From a checkpoint of a small transformer trained on Wikipedia: 73.9M parameters, 3357 steps.
Each number is 200 + 30 x the weight over the matrix's rms, rounded and kept within 0 to 999. Layers, rows and columns count from 0.

# layer 7 attention query, 896x576, rms 0.068, rows 428-447, columns 96-191
156,223,230,193,224,255,144,211,161,193,168,170,219,185,184,146,193,190,163,183,266,197,167,150,150,208,195,176,172,220,200,218,200,186,190,197,214,154,193,167,244,173,202,214,185,202,155,236,148,92,210,172,236,203,213,183,263,197,194,201,180,214,197,202,253,237,190,190,182,177,232,213,181,188,231,157,209,210,240,207,209,208,179,172,177,219,215,180,195,173,202,244,233,249,198,200
202,188,218,225,214,192,203,166,186,253,179,179,192,186,236,238,226,180,239,181,235,191,159,247,225,196,197,200,192,196,207,211,226,192,208,210,196,184,166,199,172,234,162,227,200,188,211,231,206,191,216,181,208,184,210,161,207,227,208,203,220,169,229,235,249,219,220,207,201,177,235,165,214,230,269,203,261,159,198,180,183,205,199,154,210,168,192,253,184,151,238,218,173,167,203,196
114,192,200,256,191,146,135,227,215,214,173,183,191,181,215,175,228,230,161,234,229,173,179,182,204,181,190,226,231,241,209,189,198,187,267,187,184,239,275,166,260,214,248,168,242,233,249,224,211,188,208,192,224,194,133,216,249,165,164,237,207,139,181,217,238,232,281,193,160,163,121,154,197,225,152,199,215,195,146,232,229,175,163,148,188,208,192,169,268,196,229,259,248,188,202,216
178,204,180,165,174,167,166,244,230,197,248,204,226,176,225,177,204,216,177,197,202,168,141,255,232,212,185,230,206,239,182,217,162,204,191,212,196,228,290,172,232,273,179,177,205,212,180,216,175,163,189,214,183,200,182,200,254,249,192,193,181,155,157,205,184,200,210,214,190,226,184,219,214,225,189,235,211,164,192,180,195,223,210,235,207,157,183,183,236,219,250,239,219,219,241,204
209,165,186,146,232,224,205,174,169,206,206,220,188,191,167,156,210,217,187,175,187,210,239,240,226,218,175,149,156,242,215,201,196,176,199,187,216,210,187,183,144,249,179,201,212,179,254,212,172,258,177,187,216,120,196,238,210,205,231,216,185,180,164,167,190,234,166,216,226,237,235,238,205,163,255,190,190,209,147,239,218,214,241,234,188,246,259,199,220,217,218,239,189,226,198,172
224,252,171,180,192,256,171,243,208,166,168,247,203,192,223,228,211,241,182,222,189,206,181,204,206,211,249,183,185,188,216,178,216,167,215,214,192,149,224,168,183,270,212,211,194,177,225,174,232,213,199,205,226,199,168,158,188,247,158,172,228,181,176,175,159,181,189,219,196,184,208,208,231,290,274,177,148,168,183,207,202,181,181,194,260,232,244,181,218,196,233,174,191,219,220,232
127,190,229,161,244,179,231,175,233,180,180,196,189,223,225,148,210,222,283,133,208,184,216,176,202,217,233,149,174,201,192,181,204,224,223,174,225,198,155,186,172,205,212,211,187,166,176,224,223,133,216,216,187,181,276,213,221,183,219,231,251,176,218,202,165,168,155,219,214,222,211,241,216,243,221,224,204,215,199,215,156,138,235,280,248,150,210,224,171,203,187,171,246,179,212,195
163,188,138,227,191,161,170,207,192,231,229,254,206,203,169,221,207,158,233,221,218,244,148,190,201,225,191,165,221,199,233,225,241,244,229,198,252,257,224,171,208,162,202,149,201,192,216,210,231,252,218,180,234,229,152,190,299,209,175,159,193,189,135,251,283,174,213,186,230,186,136,185,169,228,228,207,227,185,175,190,211,181,128,153,181,163,192,181,219,239,206,199,205,158,256,190
205,201,110,174,206,247,201,189,278,269,226,149,188,224,197,245,204,188,186,204,215,199,215,174,154,190,241,259,176,158,178,173,256,192,210,189,174,210,242,181,229,193,230,172,187,222,180,177,219,204,174,246,162,222,222,183,222,214,202,202,183,229,269,205,183,212,219,185,237,217,190,181,149,261,197,206,237,183,243,217,203,188,214,198,139,247,225,194,176,175,215,183,183,181,143,228
183,208,203,231,198,248,182,175,184,202,146,168,211,186,196,220,199,196,256,168,191,243,195,151,169,196,195,193,186,231,238,143,187,199,177,197,185,179,174,203,211,243,206,224,225,200,186,215,182,192,181,216,221,236,210,170,181,220,194,180,170,266,204,198,156,229,195,230,195,246,154,205,210,219,206,173,203,221,172,220,210,202,271,211,169,215,190,232,195,181,187,169,162,203,250,200
200,207,176,210,178,204,172,249,203,217,287,259,230,208,187,199,196,250,232,235,221,150,165,142,191,196,221,237,179,228,141,221,194,202,212,221,225,259,284,226,205,215,120,201,232,212,197,231,245,136,177,197,173,214,131,202,145,217,167,202,212,198,149,188,259,153,195,212,183,155,176,170,167,224,120,197,233,194,168,219,187,207,175,144,215,205,224,209,198,228,159,249,210,203,170,158
174,190,238,176,182,167,211,252,187,222,170,207,160,240,219,150,247,215,195,225,202,172,210,201,181,231,243,249,219,176,204,192,215,217,190,198,251,188,167,267,160,203,222,172,234,164,210,170,208,212,170,188,203,188,180,256,210,211,241,169,173,201,196,184,179,167,236,226,209,218,180,181,202,173,210,197,217,209,186,159,145,208,217,192,225,201,186,243,173,224,182,225,233,181,188,250
176,197,185,222,235,211,189,176,173,186,203,204,170,160,248,229,250,170,118,226,191,219,197,273,221,164,238,199,237,192,181,253,212,227,229,202,207,231,182,200,240,200,213,220,192,216,199,244,208,169,158,202,205,249,205,195,186,213,214,197,196,199,260,186,211,123,195,208,184,227,179,193,190,214,175,200,220,224,189,154,184,196,191,218,222,219,214,200,215,205,193,204,185,184,254,260
217,173,243,218,229,197,207,219,149,218,204,209,195,203,158,169,247,204,240,171,130,211,214,184,158,205,191,136,159,181,225,204,188,190,203,181,229,184,208,231,231,237,170,213,179,170,175,219,179,218,165,218,189,160,218,209,200,226,228,192,158,120,219,183,156,221,133,173,234,225,226,205,197,228,210,247,215,244,243,206,169,215,211,218,158,231,146,204,179,197,181,213,207,217,166,174
177,256,146,172,240,190,192,161,232,164,179,191,175,263,220,218,236,165,206,185,197,232,201,146,225,174,165,198,207,252,220,189,206,169,194,171,152,207,168,167,193,204,154,190,173,215,136,177,179,213,169,284,204,251,194,187,205,163,247,204,179,235,171,221,199,209,200,175,227,219,239,221,200,185,216,208,225,229,260,193,190,217,228,203,219,168,231,249,176,192,139,201,172,249,216,155
233,165,222,175,193,170,219,216,193,199,233,192,216,226,176,195,178,214,110,231,218,209,204,196,168,200,224,194,200,252,261,235,241,179,144,144,234,228,184,184,161,174,172,181,235,160,193,162,209,302,214,235,179,131,206,204,186,263,195,202,211,191,213,198,156,211,226,213,213,159,177,157,122,224,219,235,138,155,233,229,227,253,150,200,165,191,186,223,133,144,167,221,187,203,169,210
203,210,255,200,220,204,250,274,198,245,200,191,180,181,171,201,217,214,232,232,197,186,232,163,220,278,113,160,230,242,235,168,199,231,236,184,199,209,145,219,172,239,211,234,167,173,202,220,121,205,169,209,190,212,249,190,117,159,211,192,143,182,219,232,183,196,215,213,207,202,215,242,187,197,264,236,216,152,163,174,202,194,205,262,191,174,228,193,169,165,227,191,180,229,202,239
194,172,186,218,163,209,150,218,180,191,175,203,174,194,184,245,167,208,125,187,171,182,223,258,226,179,244,233,173,196,228,203,220,160,190,151,207,210,220,233,224,110,194,170,228,251,230,202,203,182,175,179,227,217,228,216,211,210,197,203,192,216,186,203,185,194,154,187,190,183,172,169,154,204,238,161,230,200,208,183,202,221,156,214,207,196,170,155,203,182,176,217,183,250,220,181
218,168,221,178,224,205,181,219,235,204,181,188,174,191,216,217,206,190,201,180,153,197,159,220,131,232,228,161,145,183,200,257,219,215,169,130,236,194,161,234,215,218,198,165,166,208,220,192,230,230,239,251,218,194,209,236,207,220,253,216,214,188,184,175,196,232,204,211,202,202,192,247,224,165,230,179,184,159,244,250,173,207,201,238,209,165,196,257,213,182,163,193,219,205,192,175
183,219,226,220,181,170,177,251,140,225,160,181,237,180,214,232,203,182,213,192,195,239,175,231,139,192,243,236,194,185,246,204,183,193,249,182,176,252,218,255,260,201,207,156,185,190,223,196,197,177,203,189,218,185,185,167,252,202,199,234,202,192,220,196,210,287,189,215,198,192,129,178,201,268,201,205,203,183,194,198,214,185,192,186,182,220,221,170,229,190,158,190,240,224,184,203
# layer 7 attention key, 896x576, rms 0.0701, rows 428-447, columns 96-191
194,220,207,140,175,184,204,249,186,238,192,199,194,156,191,189,236,184,245,193,222,182,177,191,203,159,222,184,110,191,249,178,187,210,203,247,172,165,170,249,178,223,202,130,190,134,229,238,225,223,129,136,205,208,190,232,243,165,218,198,181,178,198,217,234,198,189,169,216,174,250,207,156,197,250,202,219,143,175,160,218,192,206,181,232,186,165,207,195,181,237,240,181,176,208,230
144,193,225,205,157,182,230,198,209,208,227,196,180,158,147,224,195,172,224,249,181,188,212,186,188,245,180,185,219,158,142,168,187,194,215,195,252,170,177,213,237,261,165,224,181,217,198,196,159,188,265,160,178,226,193,174,202,211,199,177,165,205,198,213,167,214,184,199,200,190,219,234,192,221,206,177,212,213,215,156,146,227,207,206,155,214,188,229,198,174,255,209,214,237,248,161
191,210,191,221,217,144,241,188,165,179,236,160,194,237,208,205,225,208,174,208,184,168,183,184,225,136,187,258,156,195,211,258,270,201,255,218,190,200,226,228,220,163,222,163,136,177,199,221,208,173,226,157,197,180,227,206,244,135,229,201,161,170,179,186,197,205,164,152,224,156,199,191,162,181,172,135,199,216,198,174,196,147,93,208,195,227,109,209,181,183,243,171,254,191,201,223
238,280,154,228,225,211,231,194,253,168,178,210,171,199,224,134,224,184,175,242,230,127,129,121,218,153,215,170,151,222,228,173,181,218,198,181,158,199,192,182,211,257,155,169,165,243,137,190,234,239,218,164,176,172,148,214,142,177,171,158,170,196,232,193,194,212,129,251,203,171,216,194,173,228,211,215,164,212,173,167,173,170,226,225,205,268,134,204,256,226,203,260,197,205,242,192
176,179,227,259,169,197,210,173,135,213,169,214,195,166,179,186,177,212,220,227,221,213,221,225,192,197,214,245,247,234,183,159,185,194,183,177,169,260,219,178,264,244,204,154,204,231,196,200,170,144,181,149,160,164,208,278,151,139,200,258,217,202,218,183,190,264,179,231,227,243,160,218,226,247,182,222,186,147,182,188,179,182,157,200,179,210,274,213,218,249,211,205,199,158,213,251
220,184,199,215,206,176,179,233,230,203,203,203,140,209,231,189,292,220,152,186,190,239,196,235,217,207,169,175,193,214,115,182,170,213,159,195,201,180,252,179,235,171,205,154,194,254,147,226,184,188,169,214,152,199,238,210,194,204,208,214,175,157,167,168,221,168,208,182,194,213,193,184,262,232,211,255,228,257,190,213,226,212,162,168,175,224,201,139,236,195,173,192,215,155,218,189
217,205,206,238,209,210,228,194,174,205,225,159,198,185,197,151,197,226,211,184,221,259,157,168,176,196,194,161,257,205,212,193,173,216,147,254,163,233,168,161,190,252,171,202,220,230,201,191,193,237,238,252,246,234,140,190,190,194,171,219,183,182,236,165,195,184,190,199,180,205,178,173,197,245,149,196,246,151,243,160,241,164,205,166,185,270,192,206,214,186,173,210,217,222,216,183
239,186,131,159,144,136,234,152,175,212,208,219,213,160,149,211,130,177,159,193,197,192,239,180,185,182,188,173,214,190,257,188,192,171,211,224,194,202,231,207,224,158,205,190,193,202,207,210,228,165,204,167,150,184,122,218,126,218,191,155,188,172,175,245,257,134,181,184,175,222,203,230,202,220,203,200,179,214,192,220,203,179,201,195,208,196,154,183,162,179,247,223,189,209,193,190
148,201,188,245,206,160,185,208,207,152,232,188,178,181,195,161,257,208,199,178,247,209,211,171,221,247,191,228,182,231,127,188,235,209,199,209,220,203,254,190,183,165,221,241,215,193,192,236,291,219,190,180,228,202,187,215,245,195,202,235,195,192,160,199,171,158,171,183,149,183,196,217,145,262,198,206,175,205,189,223,166,187,211,178,265,161,154,168,181,245,222,216,206,226,245,209
202,210,188,208,216,168,137,233,209,182,134,145,225,252,252,183,226,235,193,227,198,191,218,170,193,207,206,178,202,212,146,158,235,204,204,262,215,166,202,179,197,275,212,206,235,259,224,210,207,247,189,173,214,196,239,210,247,237,206,212,186,171,172,208,210,239,188,172,198,165,172,167,214,204,151,215,180,202,194,185,229,202,146,174,172,200,209,165,232,169,170,96,214,194,159,194
187,150,247,204,174,169,144,221,163,161,195,261,185,182,243,244,204,236,170,185,202,239,176,188,177,187,196,129,201,203,189,181,215,193,256,221,207,202,205,247,226,172,192,182,207,155,147,195,234,246,174,181,160,227,210,183,187,204,245,223,198,210,182,222,205,199,248,220,219,202,208,220,171,131,197,251,175,195,250,236,232,216,245,241,209,172,226,186,278,204,214,222,232,171,241,204
210,200,205,197,221,153,193,221,203,220,187,205,222,210,214,207,237,193,271,166,199,139,206,132,205,202,173,210,215,196,206,249,208,226,191,189,224,236,125,227,209,199,137,220,198,235,186,260,173,213,180,162,240,159,199,198,219,236,219,192,180,219,243,224,177,217,154,234,241,137,215,150,194,201,166,170,169,173,210,200,198,239,184,198,218,201,251,213,221,223,252,225,182,182,187,208
215,182,205,230,185,211,192,171,196,159,222,171,219,159,220,221,261,260,107,235,237,237,260,188,201,210,220,180,204,197,182,195,185,199,208,242,143,165,174,251,200,217,159,185,215,231,139,207,229,188,221,204,104,213,233,190,207,248,174,231,198,195,241,161,214,133,199,187,216,216,200,148,218,164,242,222,225,188,207,148,179,200,193,214,158,182,238,218,157,139,232,203,221,208,221,222
199,183,271,140,143,192,165,213,196,238,251,205,180,216,161,232,188,236,267,194,189,221,213,227,221,221,131,186,251,209,230,248,220,189,201,258,237,195,217,169,173,230,196,179,233,200,242,201,181,195,231,192,197,200,217,196,204,219,188,159,172,249,191,243,250,220,219,203,216,205,222,174,246,157,190,108,239,155,120,232,215,220,177,205,215,194,145,196,210,214,221,201,227,204,198,249
207,256,135,203,217,226,177,209,227,227,200,187,190,209,199,227,228,191,252,177,185,172,196,211,233,202,178,194,250,170,177,179,208,188,247,154,186,204,220,238,212,184,155,222,158,229,165,164,207,188,140,238,175,169,225,115,148,202,199,198,183,182,231,191,209,236,214,180,176,165,153,215,183,181,246,214,155,267,152,191,192,186,273,228,232,208,194,168,177,197,195,252,163,166,225,236
164,210,181,162,223,197,190,267,184,170,203,188,155,192,197,161,189,207,243,159,184,234,204,283,241,200,156,225,169,229,225,152,250,216,198,221,212,189,200,226,165,164,215,200,199,215,185,216,192,175,256,205,197,170,115,177,188,233,199,188,204,203,181,165,150,229,227,155,222,187,206,252,201,200,215,169,203,209,176,166,218,167,193,287,206,165,185,243,247,228,217,197,166,265,224,168
142,208,247,156,290,195,132,220,250,176,160,202,197,193,211,187,245,187,183,196,163,225,191,190,198,234,188,190,216,305,225,277,243,153,187,171,167,190,194,171,206,215,162,238,223,183,194,227,153,233,195,206,182,199,179,173,201,202,217,165,226,187,142,223,188,242,193,168,168,211,183,174,209,195,221,277,211,181,169,169,251,199,164,230,235,196,170,181,223,218,183,174,151,165,145,187
190,204,155,162,181,160,255,223,163,210,202,184,209,212,151,140,147,181,174,219,147,218,177,224,244,227,207,180,180,234,225,207,209,226,209,171,198,181,221,258,222,154,158,153,154,172,223,244,167,224,202,198,201,223,226,191,203,131,181,166,128,148,205,159,229,195,172,168,262,249,210,231,216,183,192,176,196,214,142,205,204,180,212,196,207,198,215,199,191,165,207,216,217,186,174,205
183,212,172,211,124,217,261,248,215,189,212,132,185,164,174,192,207,188,220,181,230,221,218,163,226,235,222,271,176,188,247,241,217,255,178,208,187,177,193,227,230,228,186,183,179,190,188,191,213,200,255,180,235,208,251,214,219,189,215,236,229,229,201,221,182,239,171,215,147,152,203,192,208,147,259,167,178,225,194,240,174,224,207,187,206,267,201,210,216,211,193,219,209,219,194,179
171,226,163,194,227,162,197,184,226,179,241,188,186,173,239,201,180,205,202,173,272,188,218,207,190,229,267,186,198,150,229,219,209,151,233,184,235,198,215,218,209,126,249,211,180,155,214,228,213,197,169,209,175,188,184,215,198,233,186,173,216,204,237,192,138,168,176,180,231,220,239,217,191,206,203,239,234,175,174,211,217,201,135,180,203,222,185,172,228,164,177,187,226,150,127,225
# layer 7 attention value, 896x576, rms 0.0957, rows 384-400, columns 96-191
183,236,196,238,219,199,187,175,211,195,198,217,193,193,246,234,233,185,193,268,221,239,222,214,219,226,194,158,199,206,233,272,219,230,160,204,216,229,226,166,215,217,177,223,174,227,172,252,270,225,216,229,156,214,206,216,205,217,151,209,204,175,191,190,175,200,257,198,210,205,193,170,207,167,227,215,199,211,236,157,183,194,155,177,208,249,234,174,200,220,173,211,205,188,234,209
162,176,184,219,220,222,209,159,205,183,194,191,175,196,242,181,163,202,182,164,254,200,182,182,191,209,254,203,180,218,208,175,211,190,148,189,182,207,204,248,150,220,173,264,221,178,160,256,206,189,233,173,226,187,207,219,214,188,221,212,207,214,236,194,229,197,250,256,244,168,154,224,202,189,201,191,183,184,285,182,149,181,177,158,218,153,213,260,192,200,251,145,233,172,185,226
261,267,191,215,136,172,210,183,207,190,205,201,205,231,191,226,166,184,196,219,204,192,217,198,206,157,243,159,211,184,216,191,258,166,182,194,180,179,205,184,218,183,226,221,213,185,213,150,196,198,186,185,218,175,223,229,202,186,179,191,279,213,228,189,197,241,198,248,215,239,187,193,202,188,159,237,190,226,217,175,168,222,221,210,201,212,249,212,179,136,135,162,176,184,159,220
192,186,167,210,201,223,215,196,195,173,185,179,191,161,168,157,147,199,152,198,170,173,186,176,232,215,207,208,200,166,183,152,161,165,150,178,189,192,220,243,218,211,162,239,237,178,181,223,171,168,242,210,210,190,192,206,211,209,221,215,174,216,197,221,179,189,200,277,142,224,223,206,209,207,236,206,196,228,196,193,185,203,214,169,196,236,190,182,181,197,132,239,196,205,218,240
180,207,202,200,242,187,167,213,219,205,217,224,200,199,203,211,259,231,191,193,190,170,216,207,151,191,208,253,239,235,185,224,213,217,195,202,235,191,192,216,251,197,209,150,210,223,146,195,186,200,192,211,169,156,210,140,142,256,157,153,204,199,256,193,186,205,159,168,214,154,203,186,212,187,169,197,230,235,182,243,218,214,240,247,244,169,176,258,176,186,208,120,197,224,171,157
242,201,187,211,209,203,208,198,163,149,172,223,191,239,219,209,188,188,193,206,168,166,221,193,211,162,203,206,225,215,194,197,155,223,269,194,223,195,201,171,162,206,218,198,220,203,156,254,198,157,200,220,199,213,190,201,144,165,192,191,214,176,150,222,163,185,214,180,201,170,201,216,220,224,190,180,194,184,194,225,227,192,210,189,201,240,185,169,177,245,184,206,179,186,215,222
240,205,225,221,198,224,189,164,196,218,209,201,176,173,225,193,194,181,167,226,217,219,230,212,189,201,207,170,208,211,181,194,191,152,204,189,220,185,204,203,177,208,190,198,217,173,293,205,204,228,179,236,174,177,210,265,199,169,215,206,217,183,187,175,149,187,207,239,209,218,236,186,170,230,267,189,172,174,153,165,145,179,193,227,187,164,154,200,165,178,226,192,229,208,217,221
231,170,259,193,221,173,242,216,215,162,163,250,218,206,176,177,177,189,233,225,219,205,198,158,169,203,168,193,220,161,196,199,256,150,223,212,246,154,200,210,203,155,194,184,213,156,272,197,212,223,140,259,222,118,170,201,136,165,170,178,180,162,223,228,204,174,189,145,169,162,209,222,214,176,187,181,199,203,164,212,191,249,258,218,180,198,147,202,183,198,207,260,191,201,184,159
194,195,202,208,206,204,209,183,213,188,248,192,191,207,235,186,176,202,207,215,207,197,201,241,210,243,201,177,167,203,244,222,188,224,215,194,207,187,183,232,192,157,216,204,157,245,166,225,207,173,178,177,212,182,181,168,224,161,200,225,162,144,234,244,183,203,238,154,199,195,207,208,166,219,234,186,212,186,164,124,213,198,208,223,175,229,173,207,235,205,179,200,248,246,200,199
197,190,195,157,195,171,196,178,219,190,201,108,159,213,213,187,188,209,128,225,213,171,176,190,192,194,246,166,195,198,233,166,241,242,187,192,148,222,204,200,171,181,207,204,193,182,186,224,183,191,200,142,250,142,186,192,206,159,191,221,237,233,253,173,162,225,217,229,232,217,221,218,200,204,197,210,149,199,207,215,167,203,207,228,213,219,231,255,190,201,142,244,210,218,211,233
221,219,217,206,190,225,160,241,155,169,193,234,204,166,241,198,217,221,230,199,186,176,159,176,215,182,146,157,240,207,221,219,118,182,170,185,237,181,219,198,207,210,219,213,242,218,228,204,176,213,214,204,235,143,180,194,215,217,156,212,175,211,205,167,203,233,241,228,213,216,184,160,212,205,144,181,191,222,216,224,238,165,221,189,204,179,240,180,219,226,196,153,190,214,188,195
166,203,263,219,232,198,214,225,146,193,188,164,177,231,175,179,278,185,187,276,172,189,221,202,216,169,221,169,227,216,203,199,178,224,201,227,229,190,213,200,220,241,216,158,190,178,229,223,188,163,171,203,215,191,231,215,183,150,188,150,188,196,210,162,230,206,117,218,204,183,240,172,214,194,172,216,210,206,228,228,202,204,240,182,204,170,176,217,171,178,197,247,244,188,166,222
154,213,180,203,201,239,192,220,174,212,227,196,206,175,222,167,209,188,200,222,191,187,245,181,211,244,253,190,181,202,209,219,199,167,168,190,165,204,186,210,214,204,208,217,195,242,245,194,226,184,214,187,165,186,191,200,236,169,210,215,232,173,205,189,218,249,229,178,194,204,199,162,202,250,173,187,144,173,226,214,206,177,173,221,197,228,171,179,223,225,188,222,214,190,140,218
191,169,156,231,160,249,247,234,202,230,203,171,225,199,156,186,187,208,231,168,217,194,189,220,172,171,209,216,237,207,220,170,204,159,245,187,183,209,192,225,247,182,221,219,181,138,173,158,216,181,193,245,224,158,203,224,207,196,201,164,228,264,152,219,226,228,179,198,172,211,196,151,204,177,222,168,169,209,187,247,177,205,263,212,189,211,210,199,167,192,188,206,235,176,199,195
239,179,192,175,172,202,178,197,178,199,198,192,176,208,216,160,200,247,196,181,248,163,205,169,171,224,205,155,166,162,227,186,247,192,187,192,227,216,240,149,203,178,212,170,164,203,270,172,179,201,199,178,211,184,196,209,193,128,221,171,246,181,157,212,206,166,226,218,166,254,238,213,183,250,189,233,168,173,190,220,207,214,199,194,174,201,216,250,233,165,244,236,224,205,158,207
187,184,197,243,186,198,211,225,229,182,184,196,228,177,203,214,117,230,198,225,203,167,203,219,157,221,227,193,236,192,194,191,196,185,187,179,235,191,234,165,179,174,224,235,220,163,234,174,179,184,187,238,212,191,181,241,142,229,207,193,225,232,197,207,179,183,203,163,149,196,163,207,225,226,212,192,198,174,212,155,273,216,193,210,178,209,243,182,182,162,226,175,145,151,155,195
204,248,192,160,191,225,197,208,184,194,213,215,195,160,219,160,233,204,135,201,175,197,213,199,219,208,185,235,158,240,180,216,158,201,201,203,200,199,194,153,227,230,263,175,181,185,172,217,212,137,245,170,139,168,230,154,173,248,244,248,190,212,223,168,244,238,233,205,222,174,232,204,213,233,219,193,165,173,208,193,136,206,165,217,236,183,180,179,215,228,192,225,175,177,237,196
# layer 7 attention output (transposed), 896x576, rms 0.0852, rows 384-399, columns 96-191
216,203,228,181,161,209,189,151,167,232,197,194,169,205,214,149,236,173,191,190,255,141,165,289,258,204,180,194,211,204,172,220,183,185,168,212,205,225,251,224,165,203,185,174,205,153,236,212,196,225,210,227,186,216,189,191,194,212,219,210,183,209,219,217,182,195,235,224,178,234,257,207,195,190,204,224,177,234,233,189,223,191,201,189,220,135,248,188,252,215,164,244,201,163,277,211
177,227,222,255,223,224,216,179,225,213,225,226,171,161,197,185,183,169,205,209,192,151,206,153,189,218,170,227,172,176,167,202,223,206,177,186,161,187,196,258,196,238,218,217,213,220,201,171,157,209,174,186,171,215,204,244,240,219,147,219,187,250,205,213,220,190,195,162,200,181,214,188,214,227,258,240,198,206,209,214,182,240,202,167,167,237,242,216,196,178,189,172,197,231,200,200
207,183,197,234,184,134,201,189,170,190,230,197,223,236,207,152,161,201,196,232,147,174,228,211,207,160,239,187,194,216,238,162,258,228,231,217,202,248,187,163,195,208,221,273,254,187,147,160,191,238,227,232,221,179,181,191,238,211,189,214,257,226,167,208,209,214,208,208,214,257,246,207,213,230,200,173,192,243,154,201,177,176,181,231,212,236,123,241,160,143,198,175,207,210,239,168
263,178,216,164,240,220,195,248,192,175,187,210,217,192,163,208,183,199,162,180,227,219,168,196,221,177,176,187,216,233,228,151,198,228,188,83,170,142,181,215,202,211,140,232,208,172,157,209,188,167,221,210,176,205,164,98,251,223,203,213,172,176,157,204,216,264,188,204,215,230,193,193,199,227,201,198,146,176,242,169,222,204,174,166,221,234,264,225,222,176,215,230,215,141,252,202
196,204,197,222,212,183,171,233,210,205,150,199,195,233,201,175,217,244,189,184,192,226,177,192,230,200,171,186,175,201,193,232,188,181,191,176,186,246,241,218,190,148,184,201,236,166,183,187,201,185,235,217,218,199,252,217,155,196,218,164,195,238,227,219,172,183,171,183,187,200,191,197,221,171,175,167,258,168,230,195,191,182,153,210,212,205,142,224,156,237,219,205,187,186,158,203
199,230,183,222,209,221,215,228,235,221,161,221,209,192,171,133,218,240,229,243,209,156,174,192,180,236,203,164,195,199,163,220,165,229,215,148,207,188,184,205,188,220,186,167,261,186,212,167,245,212,218,183,164,197,199,183,164,189,178,185,137,234,205,191,177,230,208,182,234,217,212,174,167,149,241,156,199,226,254,202,255,258,208,181,203,219,235,265,222,255,191,202,168,206,203,193
173,182,201,229,212,217,144,211,193,194,210,201,194,204,188,164,168,199,141,214,144,170,199,205,182,192,185,193,176,165,203,187,256,179,244,215,217,134,191,165,197,204,90,180,216,211,223,228,170,187,229,207,199,194,153,209,203,108,131,215,192,233,235,224,246,167,199,151,200,233,190,179,168,187,237,217,223,212,254,199,203,197,198,167,172,186,200,205,206,183,223,225,207,172,165,211
209,174,219,146,231,220,191,247,164,220,184,215,208,229,220,190,197,217,195,206,181,265,180,234,205,181,192,219,119,224,257,273,234,179,215,275,194,207,204,182,223,220,210,231,172,205,171,286,181,204,221,191,243,162,251,197,224,204,221,235,223,208,201,200,182,210,165,197,224,199,175,185,192,213,221,164,196,232,122,157,186,174,210,200,192,195,192,169,151,151,226,202,167,185,190,206
195,146,204,209,198,186,156,190,168,213,210,207,181,187,220,152,159,249,151,199,184,183,171,231,193,195,178,228,164,208,193,255,231,169,195,174,179,215,224,186,249,170,264,207,169,203,258,204,210,215,280,136,190,230,198,226,194,170,194,225,193,143,234,196,214,214,216,206,163,189,170,197,189,182,165,159,188,150,141,212,215,201,201,147,158,219,183,162,189,149,186,184,169,142,198,221
196,210,191,213,229,183,170,253,230,152,205,212,169,169,205,195,192,207,180,198,210,211,164,189,189,193,216,206,216,191,237,193,234,186,215,190,178,158,209,239,152,184,200,235,201,187,209,217,190,226,244,213,207,211,191,260,254,150,161,216,195,218,223,255,214,189,214,265,175,197,231,164,185,132,249,173,186,193,171,246,133,206,186,188,208,228,198,234,157,212,211,190,171,232,237,209
160,205,149,195,207,190,238,255,212,247,233,169,209,217,184,191,200,273,197,177,233,160,164,193,220,207,199,220,212,201,201,238,234,226,179,233,245,231,253,221,198,227,216,231,233,241,176,197,212,199,180,194,174,201,187,221,196,158,241,194,198,206,172,221,212,268,212,139,179,215,177,137,231,190,160,204,229,190,205,182,225,218,214,218,190,157,217,197,273,191,230,210,177,152,208,212
248,159,214,103,195,180,180,171,141,236,193,151,195,204,205,193,209,210,191,163,220,247,211,193,213,232,219,161,220,201,166,231,202,224,162,175,190,190,221,183,207,241,209,172,172,193,178,196,185,213,220,216,193,182,184,223,201,207,251,200,182,210,185,182,210,270,230,196,212,196,227,229,178,195,160,221,224,214,241,218,221,198,202,209,210,185,188,199,206,147,232,172,184,193,186,221
206,209,147,175,224,188,215,156,174,200,229,129,229,200,172,212,190,231,201,206,173,211,211,222,226,208,165,239,268,222,206,207,214,187,156,114,217,166,191,210,217,220,230,172,222,192,205,182,167,190,167,218,224,181,197,189,219,196,174,221,169,192,204,137,193,231,204,207,245,178,202,179,177,164,191,183,188,240,236,187,179,219,201,189,177,243,196,196,202,173,198,212,168,223,199,230
214,207,197,218,204,190,228,178,241,200,196,208,213,208,200,142,198,202,196,197,200,205,255,204,187,218,249,171,200,216,178,184,219,232,195,214,229,189,226,150,217,252,160,159,213,214,122,198,183,267,202,222,185,200,206,201,258,184,162,215,193,150,205,204,219,266,208,207,219,198,276,195,230,157,190,203,159,176,162,208,189,173,257,229,219,208,172,217,169,188,199,230,200,210,236,246
271,179,218,209,205,208,239,185,189,183,209,209,184,179,193,213,212,214,212,179,224,183,243,184,183,247,231,171,238,178,220,183,246,225,165,211,206,119,178,214,158,203,226,184,176,187,164,197,175,192,178,213,147,200,202,213,178,200,217,195,171,213,225,185,179,139,198,227,215,203,191,250,188,222,248,199,180,172,184,232,211,212,227,172,223,187,202,190,190,190,191,262,184,203,239,236
195,213,204,184,180,197,231,128,205,150,121,197,231,212,210,232,163,193,204,177,174,184,270,202,178,191,217,229,255,169,249,181,204,182,246,219,230,176,182,202,196,176,223,144,249,158,197,174,147,145,223,190,153,195,170,270,206,217,188,200,209,228,189,173,136,169,225,176,149,234,213,289,205,192,232,183,189,231,152,175,191,245,250,196,230,218,205,236,226,264,208,163,222,238,227,220